python train.py --n_layer=25 --d_model=64 --n_head=2 --n_kv_head=2 --head_dim=32 --d_mlp=256 --vocab_size=2048 --activation="gelu" --norm="layernorm" --norm_place="pre" --norm_eps=1e-05 --positions="rope" --rope_base=500000.0 --rope_fraction=1.0 --qk_norm=false --attn_scale=0.177 --bias="all" --tie_embeddings=false --parallel_block=true --init="orth" --init_std_qkv=0.0728 --init_std_o=0.0 --init_std_up=0.0728 --init_std_down=0.0 --optimizer="soap_variant" --lr=0.00926 --beta1=0.95 --beta2=0.98 --weight_decay=0.05 --lr_head=0.0129 --grad_clip=1.0 --warmup_steps=200 --schedule="wsd" --decay_fraction=0.812 --decay_shape="linear" --final_lr_fraction=0.0 --batch_tokens=[16384, 32768] --seq_len=256 --doc_mask=true --train_tokens=109300000 --steps=4517 --dataset="wikipedia_en"
Each number is 500 + 25 x the weight over its row's rms, rounded and kept within 0 to 999. Layers, rows and columns count from 0. Numbers have three digits each. The size before them is the row's rms in percent of the matrix's.

# down: layer 2 MLP down (transposed), 256x64, rms 0.18, rows 190-255, columns 0-63
# up: layer 2 MLP up, 256x64, rms 0.206, rows 191-255, columns 0-63
down190 088:562492478464470492485519508521515504497488511502516504458508509532531533494486549508508479550488495529525501508500484495510467508478500462486523555476551530534508534489522539471535492514478475
up191 113:475544540511503508495513456481504435502510501533483502510502534493508502486501499538522499482459507466477524484510454512489495500529479490470503511571495472506484495467490529497501492525571523
down191 097:494516503531461515445543497496516512464484500544495518519437533530484513525480551517498520495518474464494541484530499527485491453502503528502498493479487477521522541474475480487483511526507471
up192 078:513524447547506476480486521514538474487485483493524511487494485551504562502493520474450505484507505515483487466523513486482510554489524523457504506557463500505477466481513529497495491528505506
down192 072:505479573484550494531524506492519550516509546485493512501484505470492452507500482518508453502456482503519486488484465505514522486538487469547506479470544522509505532521499510505504500509531528
up193 112:472514511510554513513475475507473482478512504526515442522487473461485477517526463559496464471484479491496494500503489512448486503502517517433504483506521483478524487501505520493534541495476539
down193 099:484476480521488484476496526509495467498508480482518527488503512474469523502457560446481545505505506510497452503546522497508503469540509452521515533504505489514455552474489492497505480499518458
up194 092:508536509509537489488490510490406482506510468532456474471509516503510498486517503521511469524494533477509545529475464522494502512496524487491507478511529514543508486490554470485537506460503504
down194 104:490487485511484506462532526505529495490515517503529482484509525499491532495473514513506489525476542531508497517522523502509539465552545528511562439521473533487488529509507552527504536507514501
up195 111:484484520517501474512488481469524493521501525520450444512510529468497512481529497481531530543508483493472541548459480473482497495511515523518510479482460512493480483479525493496542511515428497
down195 116:496531466540485523533479482498478512517476478506531462447501521443431487479522537507531502493487510473506493532473492488505529493521534503511523529483445497472479482536504510509494508479480500
up196 110:467502483497504524511511568514556539473482495511495512491480520506472452503498484503450496460474496491524524501533467465536507551506554491521472505495483502500538478503486494503517511515484464
down196 110:514478511486477498508499436517479500492473455457509498467513440504474503491537501475511460470491507475489486482462509499442467501485437498506515519488478499476461524469500507520488497493503537
up197 118:512429529527526494504481482528562509513504517531483518520473521478505496532504497546517535449457484501500528458523466487488480486557522490472514489506542503509509499517501497518494491522483508
down197 089:480573499492510485508525502503437475470516501449480530495497520531505535502491511490474490545538478480516509490470476513540523492484467565512502466476478496504476498481493483468507529502500506
up198 095:503464483506518517484511550485462509504469476565501470506494513515459504489529511456489527480456461509481536501491475484489448485516542512475506465521488542501490484490518509474485528487473470
down198 096:505521523479472519482485445479536451481496519426517507481480472497507480512475517526529479522531509485481515480457500506513527492506485484533472472438496465467504513521495488527482481494506530
up199 104:503503499531481466490485487498487476523473513517520471498476476537467463502523467488515453524469528516488496490483517512473505475572486521462526483531466517523523450520510547511476513467483502
down199 108:504477504509496529485470483487518505475495466480530485480457497496499500501494464486476528486449490486475465489496548514474532494496472490494512526522568520496509515515549572521505520473540516
up200 119:495497540505480472532510489539528468494487499456527455533531475515531542497442501528506488497471531518512502540504464462461495517517475465490510484471506538485514517473483508510479484498523467
down200 136:491463497481498506509476497464518446529497539534464476527547522508518504471505503466465510517541535515500488540498530519493507482499462565514472486500510484501528488473542483502508525523462503
up201 090:508498514461511498529456487522515511544479454489533537504457473489537504482482487492510503470466479506461479486484535465507486519498495503517479479453489486526487516497512525560499562500511531
down201 090:497536455455487498495495479478528522501496500563467484545498512504535480468537501469489501480506503483522528522534488483482495490477463490512486473494504491501433451535486474471497524491481466
up202 112:529543525457543565479476482536477467464496508490501479492507471468463456511521521509496495540462502471493507515501507550485533508525457498498521506509489514497482488517502505530457501502520529
down202 104:452536505511533487509524527522516511567484478506507502476463480510514504470501478490540484509506463504486530478488531493469452481497515453501474493520511444491491524482528536509478466519488465
up203 099:507505525515443490467526482523520522520514469523520448546510525532507523472553501558516498502500480448479509513507497523470498516517492492528507511497514504515496538508558456516481495502508474
down203 090:527470504505547521525513512485475497490480514480496526488521496472507509506476556508489530515486498524491566531525496451512444491490526525493525503489476461475516470505444529497503463505484536
up204 122:455496525497431484534483494504514498492488459500515512482465528498477532464494496487504492486501518528495487503523516509528505531516558449507433515483521516490465484518531468468517494467494483
down204 116:523491472496522488496483485524552493534484499487507490476490480543492508470459537526509518490502486516457485511537483461504477489529510488504499532419508471496541482535495459482473479506539485
up205 105:488490522515494470552512483471528474505512492445466497534526506501489516485511478479520478445484476494496530538533478459510484494493531467497538517501507465497503502472485533484525491535568497
down205 109:473508503509478498548469443498493564458519470495504478503466517513501524526484458463549526509482492459528496519505484496507493517504527471491478525515534514514499486477561500511516486526483485
up206 106:460546511499515505469504509490506521502497555469476495471516542514523488515482487513484492569495509521496578528514495504482515514555514477463495530512475490522510500487523523477505462497498475
down206 098:510525503488461552502488437513500491504550482494481513526513493466533524499520511449525499486538502501476473470479537511523483484488493487550532524508499467523486543494521470492466488531531508
up207 106:509493491531506485457520487487514465451503498492499484544511476498525482508478458509495480513514464459541500487523514522474552515435468534499492476493537513524526524503551463499481507493480505
down207 092:483514556509468484487505475491495540496490509491504523478467519497525493517532578524493520501506517554493525508524475467486480482525506489490511508482471482483460487482479539475544479517558499
up208 112:516532513500495502447508554513493511501500491489496487471499467490528488484464481472472559549497498485515536514473480524522537528454465453508483522495499526523505527521476492541510456493517503
down208 117:497537520540455482507488504524466539533546522492495483482473540517492513515533487484518557526460503507481540441484530493469511514536516484486492511516495498516470463487478479516463490494517501
up209 116:489523489468505476519443527476520510477514526540481512552518537491553536510488513479477491533498496533477496474547483477487525497519491523457524513486474494477535467508493470514481496518499452
down209 115:523500505507472483554483491487565470483531521478525492494436508531494503515487514439505527512451457503480503478498491525520540484539505478507471479489500509551493481492492500491511484520475489
up210 105:475484451532487485480490496488522529474528538476485496512508513547479499499488498506494521568496470450517508504491499518460476529482507483481552490486484501536544498483558500487482478511460508
down210 101:510529508477515537505489486523471466532506506559555503502531504499533458501503535493480472453521511553528473534510514484506463456481504510498485517477477468483481481486467456501495506500517516
up211 094:531475512528474457542525523504553480521490500513533478490514523488494502460462491513488490479492444517542492491534510507490474507476538516477502484490490512482471544509544537465501539535493484
down211 090:484516514484547491501445510542473476499499502476490517522468454529511457517521467510509477502501524503473493546456498481508505504574476484515509480502516484509499498507465509478512448510529538
up212 102:483509558455478531514511524499506490524496500514508524504531501512445473520486496528512486457493509515485525502523504521530477495460522506519456519495444493465488549536522476525489525454524499
down212 087:525498448540482506524502478437541555486537521515498531496450444527529512539530501514492495505501512496525529488488507472478510504495496526492513460519514481521496484460536508498505486507502532
up213 129:492514459480518478492494574519518493493491474516511502514504514523577504531488488471443455507520477489547471499507446492498516513481470487493488524482528501527528497465521488510500492517520509
down213 104:505498570523498507485528466469476523531520520485507486476507442495456533475497504542553512491522520507458517514524529528485524499491489501493525470487496512518499544507465510497461508527465501
up214 103:467527493517497500506442494506460505530505476544498503468535486456509549502504517472480482557491480491465540504491479530474545495518488494523500489444490537497491511466514491500523502492472534
down214 109:553525451504509531523470506435505528485497518518530493508526510490487512508514454545480533482499496495489517490495501474509557492498460526456485515478504468484532527497497465537503461482502508
up215 097:537504534507524462511513503536475519511470488492461494481498458503489503532478470512517502498475528482473526527472510478465506474502511470484546456523549519550521488469544522496474466475507512
down215 092:481496506490493565517559513529456503496493476531509511475479540523501494520553501508496496517494512505504442486536538496532495496481455525509531462516537508473478499518481477492520504536510470
up216 082:467489564483486477476521464519505542506507482480523481509515449505484503491483514539491525495491497511511540469482494493499486492509525515513496437532456550489503504487539535550509496504494542
down216 071:527520530488541502463491501526518518496533520479472496521512526536524525477511504501490519478521485448520482477530451523500506484523490484466479516502532484533489475446491457449526511484460475
up217 096:519544532497513452457493538537472488463497474492458450496523455528473479505526510476523486461476466466489536509518474512524507484506530512468493482513526515510475489490505537484515487481512524
down217 088:509448503442503487530470503490475524549478490535534546501506536498494542458444492510516523491508516509510502458489547506490493503486494491519517482480479475523503479493518465539499466470518501
up218 083:486474524502471512474478450496538485455514488507532475499502458540532442503493515487487515528505529499444492496515491547486525501498501509526474489494495547494490506521500511525446476466463493
down218 095:546486536510512532510496495521517476525518475496506490502513520467536508498494528439531505489501512525538468496563507462504456478466507535492498492495505527486495500543470481489455468531495535
up219 099:456512498525468480483507452487517508487516534513498478525505522468516485483537517492516504525505526524516496465477473495514493464424520465457464529497514452471538494509485478524524509520475510
down219 098:539500494479525492495517535488491447471442484499525486484505456453523508523495548506511518532467503532523529489518494510524520497523473516568513474505506508472474495526527506529462493523513510
up220 096:525478455525497486546490507503476524497536502542451512484535499538471473504510532483477495513480477477504510535519538538479501483479484501480529480545451493480446491525534499503482529510481506
down220 129:513514505528484472508481518511461468484468522507500504458508522552502505485501519497534479584493468494510508503551486531501499511473511455490542518525465508462475514499518544493519482495532505
up221 097:522462509517500481527489483534511518520508481541485472468478453514482521478459484504456471479469501502505498483525486502537438477538488471473485491541473501494491508506473522526507459507463543
down221 093:541497522458491494468503522519523510496499507451451464503547503498506500501508468514482502531532529514461503470510516511466518468479463500496549520453498531498509525466469472465493478521489464
up222 095:502517524466513449438487493514499485495469487519516484527493493486515478506470529509518519487464516430475468495503515493509532517469481530494519502545518478500487439506489475525469508476459516
down222 090:502471493539481525510507497521489568511517468508515495513506505458492473447514502532473480443500510519512481528547514506476481519496495424491495530462480516508506517505527534497495473483478507
up223 123:510498547468511474439509473553481479499483492493495471469490503492469469480482481578485492558475509483474522507474502523526520521511484503506492519508496489542497505528516510531514487471528529
down223 095:465504488501481463521533486468526551513535498525515545489532457501514501471499517513531505498488528508483516488517504493450515448502527497483488490494519471531502492433502452506463474523477494
up224 089:482447523503491504473523526454476526493489433498501539492531470489522515545483494512548516488464501485541502517537505460503508495478516485451509473502477486532498505460491543485496486497501507
down224 092:472538522478504499503523534531449499507491538514525470497506541517485493484522473470439520476512496516484488460475485476527490521510475511525513508514505480493560499556477457509525486476528504
up225 079:487485495497492479536450524506504493584531529540446501500535512481492467504488525489493475504474462450516534501514506484502508489460528517490508513469469499526464501502512475480482516504465486
down225 091:493501467482504500443506493534501464460494496429501517520461511491511476518487483490479489548545531497493517498514509515521498531527476478515510546496527496487551505535522521495532495481552495
up226 086:467481476528531486512485536441476553475492494523484478518500486494488507495494463493496501520506506487495519497528491494521570546507478532514479500461493516485536466503488498491483499464429482
down226 087:471549480530493494452538483483516468462550509473481485487502524506495500537520504489536497539516472499503536513525522517438483496448495486485499519482488504515475497496517477496504455495506444
up227 103:505507503510494489551525490488474451523522469514514500530521493489545498410494459509519489485499524491462508517556491509511524493475499506504518509526505476472467511485507464492518551471519513
down227 099:512502445508480534456509528503540520490458504536503514508486538575501483500496495474511521544443473493543487501523487500478504487538548476491507500488524506506518493514466501520496465488496492
up228 103:508516494484461504505458527493461484497499487508488532454517515485518485471494497526492511498541463487472570508515499500499553470483532457531465467481450511479480469477503483526522506487526497
down228 101:525452493505509478525462489464520524521494466490471517473486533519514533492544517511490488505484477480452491515509490496514446448532502488547479483506498510512504444455480501513470522528498524
up229 064:502491514513517491469488531491519450541542527506516474546551456511510507448482487495513474475494528486480506528533503498496514493523461545452512506528526500496532470490496541476513489512477483
down229 069:489465472497522516533533521507475574493503493517494557510485524492481513544525555518480511532511536495524467507477522496481481502474528505535507499494504532513485530553516485516495506499526538
up230 089:498496500504468523475491485497513519497467467561473484499496542481477514494492442517517554525490506473483493474487516546481491490493478535532490509543520540541485521481520475548471520501502478
down230 091:486495512527507460539543518536538479515505506455490471504479513502510524515463507516490494471497506497510487502537490499534443427521563494504511506499521488485499472493484491442483519528496493
up231 111:534527490540503464492513557466510481458458468515476475541492527486506498527521478502476555495505517521538503500497519463491503517476476473490542475534477509498504503446503471518497481533489499
down231 107:496489501480543482519529464521471510497528476543517544469507493490494527475480489476521471502458524492441545502458480532493454470509462503507466481472504476517483515518511480513532499535486495
up232 113:468506542510472502502499502475488467512511512508521463528490537493481541481490424553480490483533508513480519450508516548512508545488476467514469499487492521499552516527517481490508482511496503
down232 121:513533483544463495466461541508470486478521519506496497489488543506503488517546467472494507531543518507516497478509505517494499535482500442518506492512486484490508488574534478496481543502475532
up233 088:478495526478469527555515482506504484488481480472502474510454514512526509523516526494535483470477502497475497508495531464547501467485540477501501510499546492529490521513522517561515463553532505
down233 092:504514484514533511504501510454517515485467517509463532485527507514512466489530417523491500508548504478530488507470499506510464478550499525494533485563494508468514498500507534495517457505518491
up234 105:458485470514508458539501515474543515511528506481459524514512453482544479501466504480537542534478526462494507505466511478456489536465486525498497489517511515498520521503510503542479475484531512
down234 106:468530472488494500462498479542490505506566471523508537466481501505482509490468509568510469493510486508460513479532518532511497510531494510483507500505510457557489521479511471515514510524488548
up235 121:468499497512507448498508540518533513498528457512501456510473467504542549543490507503504491475487548507530462487475489468533468519452516463551500507508478489525514483487515489498505487483482519
down235 118:503506486477498538483488504530431510528513468503480524513504520496541494492524469494526498575537497554464496494461489515523500448517496507478519491495535471527488514504470495474528522502504488
up236 098:489500502529478508530521467486497485501488485489504538549513506477496497455503481502528455530533513503532562524514465488490524493495518472481449517489504546487509497499531490487525490498458430
down236 116:454502435484449475522492499476487474509543492513502526504508521498533502489465490479548505563551531490498529514520475491505539464474491486456486495503493528496510507463512492518507488508507475
up237 088:481503440483491517530504508466493508498521474450500530502548504524502514518498470458520509505497548464488532518495499524523514540493514503481466462481498431505521491519551477515477493495521484
down237 107:491539505528517470469460522507481522469500514530476503546481530476537487543524509540475477480511527504499512477460544535501526485518455483484476512462499501504532475482471483467511490495544506
up238 126:516479539534541472473515502472535486515477546497524466447508510506524520516477507494516536473511502491488515512514521491531458534510547464508463531513465489458484500468520523482526505507538504
down238 116:469499523487522533499502477530494507495509459507518496490470486482523461501510521484475479552473510497449515508472501495519521471519460536449511446453522532478513491540506495462543518497510508
up239 083:478501506509522533515529479479442500491508494498472483487523483455486492478516508529525497492517540462467527485521450508521486517535497454530509493499535466441521469484480508534506456499491525
down239 081:512503479505483486448516495501498558498483527463546530508513498490494486441456491474536494502478469532500495477535494473474479500500468567490492483498481534522504541511490510485489499527490460
up240 117:504501555502459498485457493500474478503492509490501501546514510495466536495515467534511504493520456528480521477510541577482521514540468465516534504480487513499465484532496476515508517508533484
down240 092:527509475534509527482551503492509525456526511490484514469454482531515526529521556460475493528537528463477507494494445514491499510489484507512476494541525488498497516521486505460528500467507535
up241 068:502515540483514500469508497493478494492481522513488471494518433518486525471526518469496514447474507511467518506496490504453473445495542499487501432533486497473498461504506525497476489518475539
down241 063:480460509476488522494483472482481533512522471472482535497472519462482495537487490537516459521498504509515477458549436494493504493518480467506478552462489504462474488521473489453490499489503501
up242 072:515499514508487494539496498513505516525533499529485481557506489495472517521529515502500496491462472468467542470482517542518516500458539512459494495492553532544510514522565478490538494498506489
down242 073:505529507509522526497518527481517503502497510466528539485509522503528500517463498511554501516527538522539505492493508456488534516521462493556541508530472489473502515471446533525482519519536525
up243 098:485480498505533501478484472527522501520445494500521477520497488552488425493468459514500517514502513501488505504463495493469467493526514497491514451492499529524536514481505585514501507497484486
down243 100:524477525465474512531491497489548529522494546514502477491506476519471506550509498487506481514517512496512482535518481486537472515437494477534500552486541481520469517457484505510528531502540511
up244 099:542500543488496477474491511530439496526515560545475499473532529517509498499473492498502530520478512542476510480501526499507512523523492538508520478493521503553519473496507534564487487498496491
down244 104:454529508527532529564477527501479521495503472460492502488508452451501547488522480503506477487493502489528488519509525521477492492521465531524520512537484492445488474517500487509448511507526516
up245 096:491523515526495483455526508503528517476461514514521480509516490508543538535511506472536545483534521513484476505451501457506498518455545476515493555471504486492526524461520518493515501517472512
down245 109:490490529460497509490485527508489533504522538483490551513498507475519502480473474513503525510463492531460529449499475482496562502467506513495524461494456478470485485532538476552504499509473500
up246 095:485504523489539486480496498475478460486523503536494492550493512450509527491489525489482477537474497525484512503494453482475511529454488487544554516475486521520492506517516445463509488529469475
down246 090:531524499436521522517491469523480474470468500478461511503506532527476511507525456518450527476516497497449534512470513479512482476551497516504474480490497504500504486453501541525495491479497534
up247 106:469515542471537489489471511505494513521483502452511502497534496535515484486462531507543484549469510487511506501473465461456505551486470465496505496473523458519480476471482522479495508539516503
down247 106:486489463524469481511509488509520442470491497483488463523488523466503513519509482500495503481520521515464474517536517477561499469497520546529553546527493502500528494538512494461525502482497458
up248 102:497502510542491518508463486476490511519496515568535531499527486497506525494513513503505502543463508493487505493476486553450563493549499501463532513510472492504516478503491519479506468507443489
down248 131:517484515503456493493473484501466512530497490553497500513537509497543469454457510552494490489446463498513483515468507524499539520514457472460518510542501482504500503485501513486515473537466506
up249 087:498477516502555537517492525519513448507477529496534519522481496482529500446502514497449523473509543558466482505499514525503473486504530500477476514522505476451489502503510523537495520469481524
down249 091:475518488522492496511502506508496473501516510504511478493533501507463528511521554522511493512489477472526482459464483465500479557461526516521510532494511520536491492540550463487463441492500462
up250 090:530451499500473487531513513468554536476486499511446467499454462447510489531526490518498505494480484514470520475495482498509490464456545491506477495475500494465530488515541502510515484482517517
down250 096:512486503494496491517499519455471523484472493538480496537500476489523508532483533449509494490529526521536450500525493459515479494465470546479539529506436489488476465478497495485512519513523474
up251 102:494520518461477509514489512476484507504497457491483523504541492500561560495517477479519528512531542487497516532499445513534523514522510482525461520505453480519467550509504487475490488491476512
down251 102:456508531487489502536535476504528536468510483484530493537483490492534496502502470535488477494475497490539473506511468484516487553509509482503522501486496442495487470452540514487542496478462543
up252 068:524481516519499456510479491515493516504495486534480512483498454494528514524510521455501505461521533507542540557490475460535465476456494490534504496532494456456480488467509494534494497491495520
down252 081:463518491467505499478507517492502481501504505463459528514506517470501486466494532479511470538522496533461433465457509534527522521492500525457471535473492509520476487499447484475486480521516489
up253 097:473468497485512488513502516527493516480511473547497524515500509494527513491465539494461506442518473521547484534505493456486430499495537485494529506506504457496490559480530496531512494519503510
down253 090:483522515521515516483530461511505515470514514456513493504477481532482473534531516507520491553492500490517515524452469552495557525489463501506474537542515534484502456517498518490500460477492497
up254 104:510462529484507529513537496530471465508466503532505487531486537475494483451475481508495513515479475502487497454546536560475506520464494524480500479525501528534490520544528505511498519473506528
down254 102:469494493504486525491485508460459519528501500481507485490508454481519510539545489480515485509481536461527496461501511529508516504451528480492477478508531470484468516506502544422500507464479491
up255 103:495478542523523501528481473525520489510501491485461528513550509468490457512525556512492485509484489500487573508508470481477532471495510486538447528465500495487505489530508472524504465507501477
down255 097:531501465555486539513472499498508461499512493518521508419511485481491463505493530508485519490531532540543462475486501491511531497469511498478502489493543476493500540555476506499481516507484501